{"num_hidden_layers": 11, "hidden_size": 192, "num_attention_heads": 3, "num_key_value_heads": 3, "head_dim": 64, "intermediate_size": 1536, "vocab_size": 4096, "hidden_act": "gelu", "norm": "layernorm", "norm_place": "pre", "norm_eps": 1e-05, "positions": "learned", "qk_norm": false, "attn_scale": 0.125, "bias": "none", "tie_word_embeddings": true, "parallel_block": false, "init": "normal", "init_std_qkv": 0.021, "init_std_o": 0.00448, "init_std_up": 0.021, "init_std_down": 0.00448, "optimizer": "adamw", "learning_rate": 0.00139, "lr_mult_qkv": 0.7, "beta1": 0.95, "beta2": 0.95, "lr_head": 0.00429, "warmup_steps": 446, "schedule": "wsd", "decay_fraction": 0.894, "decay_shape": "linear", "final_lr_fraction": 0.0, "batch_tokens": [8192, 16384], "max_seq_len": 384, "doc_mask": true, "train_tokens": 200000000, "max_steps": 16737, "dataset": "wikipedia_en"}
Each number is 500 + 40 x the weight over its row's rms, rounded and kept within 0 to 999. Layers, rows and columns count from 0. Numbers have three digits each. The size before them is the row's rms in percent of the matrix's.

# down: layer 6 MLP down (transposed), 1536x192, rms 0.126, rows 856-915, columns 0-47
# up: layer 6 MLP up, 1536x192, rms 0.135, rows 857-916, columns 0-47
down856 104:498517560459435517492528562470446499576565521507511447445472518440514496550467473494469517466482496448512486518465496439609459575554484501603457
up857 093:500491546499497525560469445437509540460458519505563422566529540506459586560530498552539625538560488440502470501453526422518537482525460555584506
down857 106:458436479530502559491486528604444521477532578579442485448520567550499529544516579484525448445529522505550475552547521478518441533489553536474501
up858 107:475496457571575540472450471474532491468456522527500455552528538521486580472498542469478459573438488473525505512547455483449480477527488538518519
down858 112:489515516470474533489535474549506547475479429524541500452508556576419518474514573490504509506463553455448453576479471467551566535525425503489572
up859 086:501463504475492504552546492499529511483478497571463461542474501483471499493496492467499536447491498472430507514535381473502514502587525532502549
down859 094:530488462504485525509467442513529484475466485506506409472554528495455456473425522456498571603486540576566473482517566484520418463492503483558480
up860 098:495511455449533508538548512456509562471439439480495508529495550476473546576593487518505546479493471567504464530492493481502510478464529557551461
down860 090:485504508430442432506491492553497571536509512558566471484513540536528453473465499455506553529562433494457447419435478437447472485544496498532474
up861 098:506557513520540501529455493477525473479531498545473404505506440415527445475576539514481491520601637475574441510476580477486510594505469455502460
down861 099:460498442604404494596550534544510465532544496513493555551511502497514466536506496495473550497509463529509523439531445481443489561472484479471520
up862 104:510491542472489485514537482465502491441442471481513518502561525522516436525512425576428522467460527512522506422494552510576416540542505518566452
down862 098:476539486529529519449478520449511534590564508551460452451499462435428504502523476618533475488492523532563500490411542562496529516506470513527475
up863 102:485491547433520412493532512496516552454475533527541566533465449505516525512483511513481465590529451515544500558526438520487453490436471523476445
down863 104:457460557529545518445463565499509456498490507544510448430471572489472582454577525484463510498499467545543532483459498488540554350444460488511495
up864 094:481505520504457524495545458422522414470448410469602518525557568496587477513449510482443523501434496486571536480497428476515487482505523467505450
down864 086:473531463534499518489530493518464492532490476482442421443486561447532473521465565506514502541538489528465495540509483494512472495477516538485537
up865 108:527485560426466546442537465512511504487432454550536539513499479478506564484541563576534526437490552458467438550462534473556517512516518493556457
down865 110:492556527491469515449583522460514540482499509559449479456476514503474440488479524516438532513501471589429494436422517450539475504549499511540428
up866 097:514513442555534532542459482480525496417445524470521547545506491453479468440496475507505514487554500488564418517463584491496522502527515519484512
down866 091:468554513468460448459479585474518432516522517493468542517544521451545485493536595520554505584561539531471505500548514478539476541461510523516484
up867 099:570499520500489495499513480467506591533497486562511529464451514549446565509526530545479480502494478497473463520478455473555512574545492537535427
down867 091:499525492434566497524579521544535531507488556483513420526493494474519497504492467433521455476475517531476461536556503401449538492479509471561553
up868 096:506489543508534472544508407488508486508454474497530535531490501418523505476604428504475505480521520495465484517487511477485432521556457501554451
down868 107:477398512448479453508486477490439488481497498535476503516528494428491480466612508512493561503526510473505550516459478547476410453479483632518489
up869 094:458508510494534469507509519441553475498452476513579516520426511435501469441478503509527474466492502403451466438472487540549542523522501566498543
down869 094:496519582488456485524472525574428446542484529500456500521460479483507504471493475462543580494508509560450536591513531457460494487467535488536499
up870 096:550529495495489467525523471472493463476505538505519531542542495547503551429554473491507570451517494447451493519411520488489508535598485531474536
down870 083:523503489457428515415487477470519448461533506515513454551496472478427454505545433539479588489514506507540481529497447442454441426509481483498550
up871 093:467481497470544500487482479520489471503434535527512447546480508480519566497520435541502573501524534499501501522477586498525487505510500504552456
down871 103:470467495497569541546501451482470497526511501517501492561544495585477563450522456473506553538544551467469458549475549493519535531537444523507485
up872 102:445508407469498437470483504446496585458561616470498525498460503536521508542496456514415529510470511555496530587506471463550527598460455514495479
down872 107:472476560484503502602517489493489517495457506460427486484568510512530490569486464452503452519502537561489512438474541600548561495516436513482535
up873 099:525523544458481456536521471484502489504455470484496547477558484541539474458511474481421528536502511510505520428454568457565523502549510470480536
down873 099:549478491519506551515475500477492461524517558491488504488566458522525514505484511505596613518457523509492551523471451345441480541505462455476471
up874 101:482480537534531506569410490477469463437444516454508518526518530507554549500465443507430539551451507508530443509483522477521491513449511529522470
down874 101:516481536381467507543497474487510449553479450521446480405512496470580527478482513495507490471460488481429580441522446512599534444582449485486489
up875 106:571453486498531466463528478428513544426401488493535532564490510506544537503529502503477566463480550560519473425502493457604488466530488532562526
down875 095:500498462569497607478476556525386465443486480527510520494520513474483479524460546470467507443552459539490452531525522489472430475402626632387508
up876 095:545493485500505455504469439486515517471497471464511481493446447469488435493454486548429500500499474428514397456516504480576492507514526550499524
down876 090:537524478436541433511438471481504478546525516550481531495462497426488553481485492415458483519457561472534489430553454438499508541458545499458495
up877 096:610516513477500511637488498453494476545480532491465425513450470499521535539484470487575506466448501505503520424506521495497517510469515488481470
down877 096:552538455531560513450503479506480519454513535518464534482502529491459520497465528532502585543524532449521519536503493415554505522413539549583535
up878 101:440455572454503504544546476481508488460485536536491563486432478452477525573502503530508598461539516457500434530489520449486485478564524566500476
down878 107:473507560548485496530496538561558426473543485515496533466478495480464569532490444474614481455490454487530487610507520451519484468503508487477526
up879 100:489473495539459536601536419539484529433480567477496496496509507410573519535510485534513520501484512541445516568517557462431483554533483496496453
down879 100:457568454551556543476487519527530504542513532512443574511467529463563415533464549504534482467495436532450536555488521434473511483491537534532492
up880 105:488560506473501468456513518455521524459523508509553453491455480504503542448550556513493510567588505445530539506540490494500474487571487528492541
down880 109:516525530551558513567507549492416523486537476456498555524450494485482513456594463527529518487459514452497531558481545493477518562570512492553519
up881 099:502465506422520520552524504539516543500497463528486494491477547471442491521522504472501543481451447462473445519452510487451513499494503553506508
down881 094:520511504466499479536601518412481565446507556503510542566623476497480528453504420474521481501470547515494509475515523506493545502475460505450555
up882 099:464548517494496548512469465475603444448483484482555501544438533469549485415469491526539520540497470444491479529525543515471466520454493479456543
down882 101:470480454495471438486460503534441573488541494492534501537490552527550505513393515484581406493519560465473588483552514510492547490485425475491574
up883 095:462490501456494449500509523412493502473501520539506449524510576469508510530529477538516446581528411507484497493588548467518490457462502491492539
down883 095:469480525520482516507534474562488487460585500462575451476519518452434530430492559508555502468522543426463560611540462520481575456525450490443456
up884 097:458477555518522500530502439493484499425411438469505550516543451466527450449462437465453545537531551491492451558497485488557513546476499500493432
down884 089:508484589516459509482556512557514599429419455485514498484446513536497504488447447492475507462504457522550483466466456481466503590490509504495505
up885 110:523491603477485446497440479537497478523498462474565487571486489526466457533482440475521467575548523501511456498516444495502484544461437482552473
down885 104:520533532485483461560433459450537486571503482492541504583435555487516519504527479438579470471446450502490506437457474463506505477538506487498527
up886 090:504482508522545544552508403534540538494466503480554557520499499471485570469469479485496467485491512446456502501419511517523522596520509477488419
down886 089:546497464531549465516560500445526482489584514579486480567538440479509534522480425565491451452459513543481571486460468528520571556496515409455534
up887 099:462506544513489464482540455471509494508500582450481523501567573450571561544492521514452513574455546492480498468439532477571488511495455454511473
down887 104:497467527504517443521518509529477515528449563492471538503514488489492541552522537528530487499572459495491458496443504475477495456518518502581515
up888 096:439491548553471515511481470508503474410495516545497508490590465506470508456525471486468506473472530392471468573519467474478508475466490462498448
down888 092:459483446465406449450461512541524539512489509450457400517493554554477479473499467559514504470501530542541493480548469481574510526518440487573523
up889 087:515468537460513490568524487461481556520451423451506511499535508526545474517519503563485500494449540561506522422528551512592479474485514521558496
down889 088:461558439500481426467475502488468483480521512556527479502496492411510492514473511433502513491567503443434541537503537516457478534486479504529449
up890 095:519479459525475541482563416429504563490459389485509473560520535441555504536478491508541520524544493546526550484485473474464476495500534498474517
down890 089:468496487508486494506508478498493494524523420469490583477562537512540498469457475512496462517436566477401521404573445529510531490457435503497485
up891 099:473468454501528517521560506385484473479458537522485436515555548515551510575498441558463517473502559534474485442499606489494489462518521511556502
down891 096:500538559503468531489444541540455537541537546513513539485512574468510436528459493470502477454550464526538463516548502477399491474503534473504432
up892 098:486531504469538493465433496470491506452453491484460462507551519503546428445541478464392516458538505525480459490562508478492485463520519509526595
down892 089:549484510511527481508501471539506502521522428504487551504453522508513499475438512481542557479488552499422517583490476466495442457546558531442510
up893 090:531501463480481486494504511465503489496458478494502547511475564419499457486492450451424553407488510501548490457506460441524543495574551557498540
down893 088:500525543514510480514514557515463403512537551538539463521572540575480527547455531529479452488451491499558488501489480423484519500478585486483487
up894 114:446521551481507475477442404510511463484448499455512479526468455416568482502478585533470495455506531511538435557496590472526445485453507515562479
down894 145:524465535489472500489529594426499518519513493557474522483532493513459532519561451502551428528507452488482509497485438526527526564528455519490519
up895 106:447463519397474434503554500418487592466448527561513479530536493427550468525512464488461560569460523606451415568399543481520542507515464487541469
down895 106:489468562415465525469469493456499512562509505521527421463536478526539492474525462535476519485430544482553483479398459499535523445517480502533544
up896 094:522532486550493492546469498460492555543496560469459479486526536550563528531532530476472482512494539507492457406490476494532451468525495504461588
down896 089:534507488584477512473463508438492512478554534492491506436467506465521490477548557613523467478509502475595551567531533543489502529489526491523534
up897 107:513520516445455522549426445527559476476518450457571511523522496473499536484509471576476540454556519511463381462491506497525560499442489490559437
down897 116:491473524461498474498578501504515454560526449479527474505492438533459484518462476401553507496486519486548495473559460507492526496474482536494443
up898 100:513511493491501506514426446472593532484407461471530476525549479505507462508563490551539505451546470459465440437485475503480537555499477483556484
down898 096:415479524454518458528503444510540521462495463492511451501535516498499461536508479486507576514501549541532558433529495503487458506539498564528488
up899 109:503517475468513486520442499483506504465469565437547622475528516501538441523496509450499474451576451463571444466462481497502485522553481527479479
down899 107:479561505462498475560536402513485587507546536559461495478516558455451458484534514482481509489501447483500513513603502431482478494487546514565452
up900 116:529538555510524463547502398427552442522425462445521533525476502457559527449524445537552493495462575556440433494528520517508505517527551464586514
down900 115:485492486477445418482478479518576485488500504457521517464448504500478528460501519523517542523537578502484520486447477510533560572579533336557451
up901 102:476502559525509480512470466518502518496439483471483420552540526478505507468473583482531531490520493525443563557514425484500493561590494514508593
down901 105:470536512607547470508469580471475525444544516434470458521545454512510343494526529479449469482519518473470516541510499499476510539532403478472429
up902 110:525451468550553473454489496506544565491472501551501518486515529526454613559473441478478567416510545541503487524543457494522588542490475509487531
down902 117:441517517528534451488454533491552452518504548503487545556447481463433525477505526497477475446512535472490524499503489447484493531553515516497527
up903 106:487461537409484481440493503508515604508523526488526482523520498500470503563485454529539489521549535491463487461432509520505546534516422568538497
down903 120:475517468529451427450466479448492533447470446587480466495460473495510511479489488474556553536519526448540538456455548429533464486499553538525573
up904 115:557506527511574466506489430502520475450445519510530483489466514558541513490476512536523550506453514479459493429478523494536526553581504498557555
down904 109:512480503468542566490504486493520425469521516456438533545459545524475553492555562486498524492473486523525480495578496478451384566485494527547507
up905 110:555505467439478464536527519485483548487503529485550550467520550464533540520527498523537500438530519523567481450449533501493570458517497499525454
down905 103:500524595507368486489448520509521486500492440490511508445573495513486534531476555539491463459529526485510454458523519449500542418493525522554482
up906 094:467521529474478426514518547505525509388500561474515545590466519497535543550493531478440456532479580501446451475472491521571574540508468518526534
down906 092:548483441419459421551508537530533534519522471526488473530582461538514476442548407454531494602462529479446494516581533492564473542494524480521589
up907 113:563466484488486539489500513522489449448523458557533433463508417467459544495589517585512497478582589462505536508523535485434577467512475558510489
down907 113:529497553543484465495474568453457441496556520459461489489472468522495492477523468494532505553512506508476514494514490451555527488519443483503528
up908 100:556437615463474479575468487510520529544515462450523433550474568520491506464528440510563497542561500454556473484493541451510465506534496571583526
down908 100:534529516552533460455506442532482517522602507482442495562517565518536500417474509474528488426470483526515524548601509480468475480448515502543465
up909 103:518490495490496433479449512450475611498458500483502491509508450526496511397601439506491518562514525434561525505479596511451540480488469496479533
down909 100:460490524511491463571514571423478480550439527486527469511486507516494517464465502453488429466511403477470504488442497530521484450450459515545513
up910 101:478533508458569498500432505543516492491493485464470502484495539530440488512521420488518481487475484476531485435476514517516490547527432526558518
down910 096:511526411517453530561502580507496570482514509503570477533530463533522490526525525480464519463487483508482463542613501522493540423435527484442467
up911 099:571496522474456491482524425489513412527477499488548462556465478559565606482496520446493532511524462430536555512543501481465516505484520496478530
down911 086:528482437445550542530518508474488506479564503526535567500541472494506489503531520569495540456499520593478500472475516482529523547396528496507450
up912 093:516529491553513550513551502473514530454465485462524529519519492498468503490475538502486465489500467541452444455443539475531566493529537516507527
down912 091:541501446542513543547491468552477557465484518529504490461513534563527450511554494493511576507466612536508525439474543519418549488512466480462440
up913 099:536517562488475506517553527430492482461500572504502468494418410576515459536542571495474514474566485492535537406455524444494523493498493497536495
down913 096:475510523502533497477438500542444529480518532517467456421512481467539563505503531512483441458486487531553493454444500409494523470493593479497476
up914 088:512455449492485517549464433441482562451468533496508415498520466479531528507472515479409432561465507511523401467460438540532513562544488504516517
down914 085:535507464518510551536512505469508505454524485572391570480538436479476479490511502522443479449513476437516483488536504449488495501503518506486486
up915 091:438491546486564473450569505415472486409452494491498503503477483480534575565526480554515502545483522504429531449506539498471527468435514528513463
down915 087:493518479456500480510426509524552502526477493455523487556539495444496436443568581511481456545477583511532490535613483584488494518549452499483466
up916 103:498514507514508475469495462517534534429471511428539525545471574523543491519468468540469506515525532492444457457531517473480470531517512488564484